From a checkpoint of a small transformer trained on Wikipedia.
Architecture: RMSNorm before each block, rotary positions, untied embeddings, normalized queries and keys.
Training: a variant of Muon for these matrices, 129M tokens, 3880 steps.
Each number is 128 + 32 x the weight over its row's rms, rounded and kept within 0 to 255. Layers, rows and columns count from 0. Numbers have three digits each. The size before them is the row's rms in percent of the matrix's.

# layer 8 attention key, 64x192, rms 0.123, rows 0-63, columns 96-191
081:156119169141129169094105114149114182086159147136155143186077143144076135068131126137144100113150159113152116071125162196110108092173096116077128143192137115131105121135166133064072098110162117133176133131128083197133111152078122127137159119113075137097085124198092154147100126127116157124
088:105140152139113114100036162123159143066129146124110119133090168159122109117092192129113146131106164104081129088129119128166063081141101154150130140128075092102159076109114140126162144086140172152100205143067138180132112070113154058124123098123080080097085108145112110131039153135157147150
100:096130044079168092130079112105135069109054139099119151123167126130128136049148138116140127090137082154103148163105143115152127180149098130152054094122136174157147124097109120131115144078147100153129123143136192111156132158102149113124171133128189134133144149101162089147122138096044046142
094:113142117114077107070142101106156152199135106117090156101114123067176155171135082114120147124155124158193159145129175104149118129127202098129147131096125138127163130112144175138129126096108105127114122130110125112120182103131138158178102131119124130125253115116090057149091099125113105062
100:150127077048059074109164083121108152181137088109081101118123152147130105144170072155091122066150102159182133143117167132130183149167123127106152150075119078145112117067151195170100082130134142139107147138181092127091135080152169130189140128132097153136164118144115098135137125098067160085
103:186107118074153099131160086137047149085154130081163117121143131126120102121136099125134081105122197145125108129088139123110122131103117078209152156147170182188162091081147104160129060115098145125130110171251162141140090159086122127140146175151117135135110116208093128109145149121090154150
094:172132159147171127085113163088136101088181141088159105121136114145136185114133119146151069118132111147110104159116123109161110148121076141144089095102167131133106111136072078205101093084115150164097135097095107134144145166150084166122065095116151130119119115073169170181073108154147124104
108:140135098124181120096162134153129096135120168108113126089128131100159125103151170059125177139143120084141132092082154157071105089175136190198159178117136097153147140125116159168064095116187105140142093089164149163142190079117151094125144142179074173136134121110185082132119185144103106104
081:080110198141102146169188090098065173099140162193173094176107105147147102116110077157141122129153150120103122105095084118183176126150163120139095126160112139136111130117148194153124181113154101146096158152139137072094115159102154090176153154127146136127095128118073175145140118170118138197
092:154077102079080104149141101080145094182117102111086161112155096097158136163157094138105100101146085163178141175117138112144143141121087102108110122076139152139140129106107155188136097108135072089115133140169128099074155105165186116179118118106157088141181128158148096056146123111081103119
096:141125154123190206148130159149116137087152166109135130146107148174101116099062167107155146176072148075082095078158110183144089100160117144143178132175124117133136142143100069062159156123123187108157139114097114129178099154116084097124140110131132125132067144095171161141152124115186120158
095:158087172146096124124174111118124209138139090185113088153156158125110154193149117160141158111091180131142061128147062118120178107210140131124177139161109056116056105111176170109107168148142136125130138088137092149126143133119089165125137156132111168144106076142101134130135058184131131138
136:162132121136118068122125145122179125155169154120089132120129128053177109131155132112120129066158104133184156143097121121131115170153130090130156136055133141152122150077129200106100158099132089133134072133119123131130196146162135114184173130099098179099255124120136086125084120141123122128
100:076172107070125165094070095129110173133107068172112124072060145115092128150096154157127113124127140129132161090147195154142133180123163157099130154110138106217111130114148133164070153148061176122086103103172129124190064132131117077050138122157164158117117126184080126104091136158086140178
104:129185150193148120099156115149162108120158115095163129107126062055126127126137075110112092123095121133116081149105149193129165137154097190106150113126159118066082114136121132121140146140136081133138141137020140115100141128106133143134081222117206103141148121131104146152118139107095112137
106:113151147102165154140103176146118104138134172104130084120075145096146114145143146121138118100117093159086159139186174077113168166183133148142143158120185185095126080108143117166117168128129168097095154136068160117078128196094143171220092148137155166087157181179159182133130099103083174073
096:129100189155126118124108127105130102122066120133105138075166127090157151133118152155147154122090131071091098153188067092114078112091113138108162149151079073093089112101108112115177152108165110102068122117087160100168107085165157165148152158162139142174121144152090154123135215072108134159
093:138163104210064189122151081131123149086158169137191147138088181141110064204135156150086082119132132097120129151114156144124165152131163050150182178100129169114088131080150130154107096161107151183123077105097102128145152165098104151124123114165103163163114103093103068099101112113086183180
100:113192113104143107137112132136131075164116191165158135133113095166139101156142061157116081174170096177149124120137199139095067106179074113110129178165155108096103122154112110121122127108162099129088133115137154126163124122146110152127086129106051079138126178083148110125165127098092143141
089:143093080145127124105104136183134096101218115097141132136059084117192119164109127117105060105178107198172116104071133073070168163131126108185121167109164107169159115137143138125153146108127067098120154191124188132129144083120176111087128116111157162124171158117147193143110135112160119143
107:144137167089106107096153152137163153133183076150192178064172122119119096148150164106104145139203175156133051124136165152151083118091120107111143167077128150128109110146120084076132174141096143125131097113141119165148066061155111099162107151197111131109152118160185143123098175120120175168
109:117082134121125139180173128162138157149095085142156181071138159089156096069118127089147139150150081089169150153134131158148117074165139092142093126106160156145158158123147180108126189172131120084087104177068129098193123170105124158137088122132152144096185124143145131145129103139050158156
099:114184142121130128102064104057146083132118128139135115162093155143147156092101144163136112150151112121123095139102112098112148126092097072120111131140133167077105136071149128151103140127140130153115157158145067135165091100165102137163165143157074143197131154149125114092169136171149115105
110:147150085159108119086120116122103191089158104163113123144120141163150114128108115156128138140133141099159165141145096161142109162083112178118133128111145160142150145190130134106156149116142201155118207162151127144190131124163187053131199083129093092118134127104146141090147093116163081011
091:173127120092138148104135122117106158140122136116107121148078102103161148144139127101124114099189051071119172127154191110082144139195142151108106123064109136207094111142131149064121156174145140157151136096126064161184144164172174128142160144128114169143107111099159182186088187140106087162
106:083112144114102090143140158113131139113038115034079116127129063115182175155123137073137116153143136051118141099111104139085125108134092189168089166121103153107150143176089098043143132155146139070156104098185129109140162088069118143125153171119120160163104125148148140116130135107092166153
093:100174099090137213169141122074166119136095105077175201124113148155107146192168146093104120080118158102131118127145102107116140127098129146124123106090062061091107182109140136063157069051150191097111186108084147151077112090144122147118116132118065124148168118132149108143120092095181085141
110:114142166089128169156102143138098116134126159132151152152096101119105155130126126086141112125131157096099142156086178106135101142035161179150110135136161168092130146105113106119162140078153200175102088099158110127129190112169127056070143092135098150120137119168144134070097148115131060149
095:126154119087075136095089134147162143171129197126099141149133158142111098122091120122180097090057144115205143105084148146169078115101172090102122166122140178118138168122123158182120138156182038158157106135129127131170178075137158120098124120180120153134141155174175112108113136137213123100
118:113143107113085139076106080167141112130152092154139080159123199177143126125113121165112110155117070132121073141170112141155099130068116104081093087116117168165120118137141095140119085137114135113152127163170095100129190127116127133119188112100109125126081122086113123065148093159189150080
099:145134140130141157156141128093134114139111192103087168071149093154168097098122132115082143093106163126113125105128113071153145149175134150201122139124174106088120106134116104176156129164131081114058183064124078165123113088145092100097114119086127092161098089176148033174122174116084200159
095:088206158174121171111142182122148156131136148158097132151137141116110136129135157171107140190171148090117154157140126096101139144170169127105115106144108111107146148153143159146152146150086109138188152145209134080143075137113160159151106166181137114123135096178095165139079110108198108129
102:048106077114106162109081139166083084100109147097108103181116168177117138118130091123147162151167120087153136169096165108172180176086094109107071070120079123140148096167129127138126139106117135095090123116175159131079086146053176223150142085114136162115113134132126062112185173112128109115
097:121154151195098093080097179148135108094126130136172089138172091103154151124078174153098173121099130112125098093125104077083100130171085105198146121119082081182140110129127144092211132170087129068069181134113116157135151178120094093147118125090134119095168119105101121151121154148165113163
101:174120148132108111104146093116090147114211139191074122189105159145147089133117100120157137127165190120088146200136172119130139114146106156086095108142103130166137128126145142132118114108114186151108084101117102061141091170152139112115186150096090175178124085141111177089131096162090181139
097:125113165140114104190142142118139089162092074135210082110193091142158114125144174194174115084063132129123091054121102180106149113155110199142160090139149168182150132163144129164089160130110083155112155099065121126135165119055141123182137119134142144150142149044139156125089059070108143162
098:170155085154107166102112159128109185089157127122050120177083175151127088130150108122169173141121092174067102114109140144062090122136066154158156156123158151186176130117148109138136083184116108118130143106161174182122109102096105118078064117176156132107128125086128158102089119148130093104
098:128156105129108151096058078090123097106183188097164119131138119105111152117169116060147136129146114142139156135115118113141144099158078106123166101146114160166158092114149134105123140138132141138075144127046141095146130099085110169113156158093180137131134119177096153161090143073082182142
094:128175057099056130141189111093137078198122069108119113153131140149138096160145122135157193142109118138130155138143184131125156123090169152144094093152112152110118116124138182163144123071125121130204144119141104149115115160084114148130156088133114108120158147078150112029080106117112131112
099:091064105124111158157154164213140079153122151062154172048113117096181126123141122098151176177098137155087113079107109143161195148129127102175109168145142153122161165116145102113181132149152095124145130101082129105149139126127156130080106159139156143090085123122112107077112126092174092155
097:191087096115124119123094144147118170125160146110178130111128206131176071089155136170163107067117114175027076127096174113113141098162152167138103132152100149169154128153169117160108163108085143160128171095194177062096113165079114124122137148139080157128119099113177186057151133115099110066
094:151092135173172122100149119173150169118083089101096163084090115131087122153090118121167125154189130111111100141105128155157116056121148134154167121209144088175108143085181161102169148125143194121163087142118126165146138134134113116186202118100169153103151098051122141162106130115151154082
100:132127166170129137198124105153119169163124151137175054110131170172052142128130095143146103160141149135126112128142189097070135098113122091167129163134150116187120132128112105124153186157085156139074163136107134181122120087066100140119118129109123124182108113154078150124082116071123156138
094:139147086103134137087173148182123125171126133166160091151068164202154125087114108177171185142082175024138171163144162137114148084146009143189131176177155205158074117136147100148119111123135124111113119117081148131185124114125172120096165104119089096148149138165134191178121125108156134124
103:173149093153057116097093156188144105154100097106188136149132161191111156098143131104133162173081143134108136125090111092058083163166182172121072104086071106110161134121141148160103143103130097113090161176121108159171124111156097127109136114112100180175125137111126158094138106157104098136
096:089109104154130102171183157084115109106076144142106105135108122069158102133142102213128112147149088086164080079141228092140107122098135118088138109163166150162142133139132141145133105135127117131152077136145112183074200149133114108189172175146126140108128116180204141112150111141111130143
104:165144168148111106190145101140103164092146101180145101103125102120129101116115134144131116135119151135087094117145175150156115135096099126151121147129118100136167084099179119161138138185102117155090048158178104119122078063089096173129136072139070149124133184151130114146164071158178147117
097:129072129087116146027120171145145116156110155112161111099079152132088126050148098166096130130104170111153126085147108156125097151181156089176168138164106227158183121119132129111125161167151144064140153114148123117149156175099082087079109113127152096116101134121117169089080139123117074132
107:156164144116073113129127102109105168129118114051164165080093133106144148110144085122140054172180138193156089115084123089107151095117124088124131071148117227131133097162103116114148086156125087102155112096154056128157111142130153175107163077101154099170098137107128119078174132130098121069
092:145125097119121149153159114113169134138101152065109111103204058126181170128149152098105121138076161127141126192078101087137114167151117082134178133141129136134180130187143159066131114070146096045149085132131130073165150105138123113101080129089143124175217126147176139086189114132080067087
106:113182143137097115117116132097139087127059096120124124129142108078112143143085136174177085133170128107138111171113155074189113136058072110085118102166120141126134103188156116089111106170118082138116174134168123064107084080082111162168077120125156157123101126104158132118154096142143099105
106:142165174096154181102136213155155156112147155117115079147094079115165175084068087094113123060124145159116126147197127160129113128127142166156116157118198134133189156099161181093117116152111086165118217148148155189129167085114081154138126105146094160124135133164133108181096168153052098068
103:133165137118141128173173102104130139119146161110131204075122115128158084145127107107229122091131078153097123099145167152153095124145129081189107194147113159105108086111135168099095152127181147161102125080057122135151132089120150087127074119142129104061204078134101141111160085059096098138
096:114138172172128110101137074109109184141173136067120153205110149102165134132086078102105136064166181221093132132157107167158104125111140113129124106140135075128094157134162182136101149109124142107121069143128115082114121107118163113136144161134149127045105115132150135068106115161112219132
096:179151109082123119085084138148091168120118120170125096161146100095178119116092083051126116109125149134128127170115115171132120165158143175109150151157102141109089122128155134145077126113169169100139108135146113185127113200176113148099103106147149145123109127139141027100174148043120159159
093:140119129146089150161135119118122184117112116122139150148109105103141111129154133132107127146082086123132097137100120031171152179154209085147193070103103113128174079077120138142110082078076153137131156170052133159147147064127184110139125127159104142194120140156093161168168175133152182136
103:163120112117107189081138128132128117163147106117139032128139164125134148110105130102158179149124151070071142124160081102110148187114163116125157142123094123094124159187106076091098101139074149142104178152117062177186168175136075141137145132130131103130114166067128129110178145098087082126
099:117168132162089213128118071134110110146168141200214161161183120150160131215099104123098121149146163108091116129125105154125103169134140109110067102131186044165162172136167150116099143100120087131162180139138103156111174153098167099121123109150069169132099084153115166162118099178098120151
096:106120141107119132130152132133187079164157111155126118120173093105139128180152160063150119117126130130175128102140154077103122162102076139149085083135124109101120116091141157166138147105158111093157142180065151152159227137066172183092083104127116067108168145151129107101101089097156089173
104:138085178092132062147151111108140126109143108119167124154182130121145156156139118128114073103166121140109139097117123185168146086155116116114091180145162106125118091091174186113117122123057093077150149090104177192124147149141197105106120157138146116167195133145138119173126199071180130123
107:136138127107115178138091138159102112129189085091158152139075148159110119142165177127154076198172171141100157086180080111130187101086130085130149103134136155124107177175121131176120111088094128168111188128158165129114147135143154127077180130080162090141107158166166099091140112157177108106
112:111113089101112164133124125139144131157094168060175228081118127069142149119095147065165153139080158142143117081119172205102137136198112132151117191121156145126135120155070130111138139138166153118102090124096121156186146168129101149122098174189189156051136141141158086095103092148204078132
090:163108126103119136110165090114102118125142142109164135133096048083068111190155138147118181127133140098125142144050135109107131158077143143241101119144154103151136146189134139154111160169141136114071106167108114145121074133111098100081095205116092131169206132122123123149122132074110126119
112:098069160111120129120143166185129156139161119083156089102155107126104158143106116129121177139160163107057127062127143117131084100089154098143107112149135139110077063061114136158143161184178117165204147146123121138146136063087094117117083146072197140142120170114121204123145153177180117112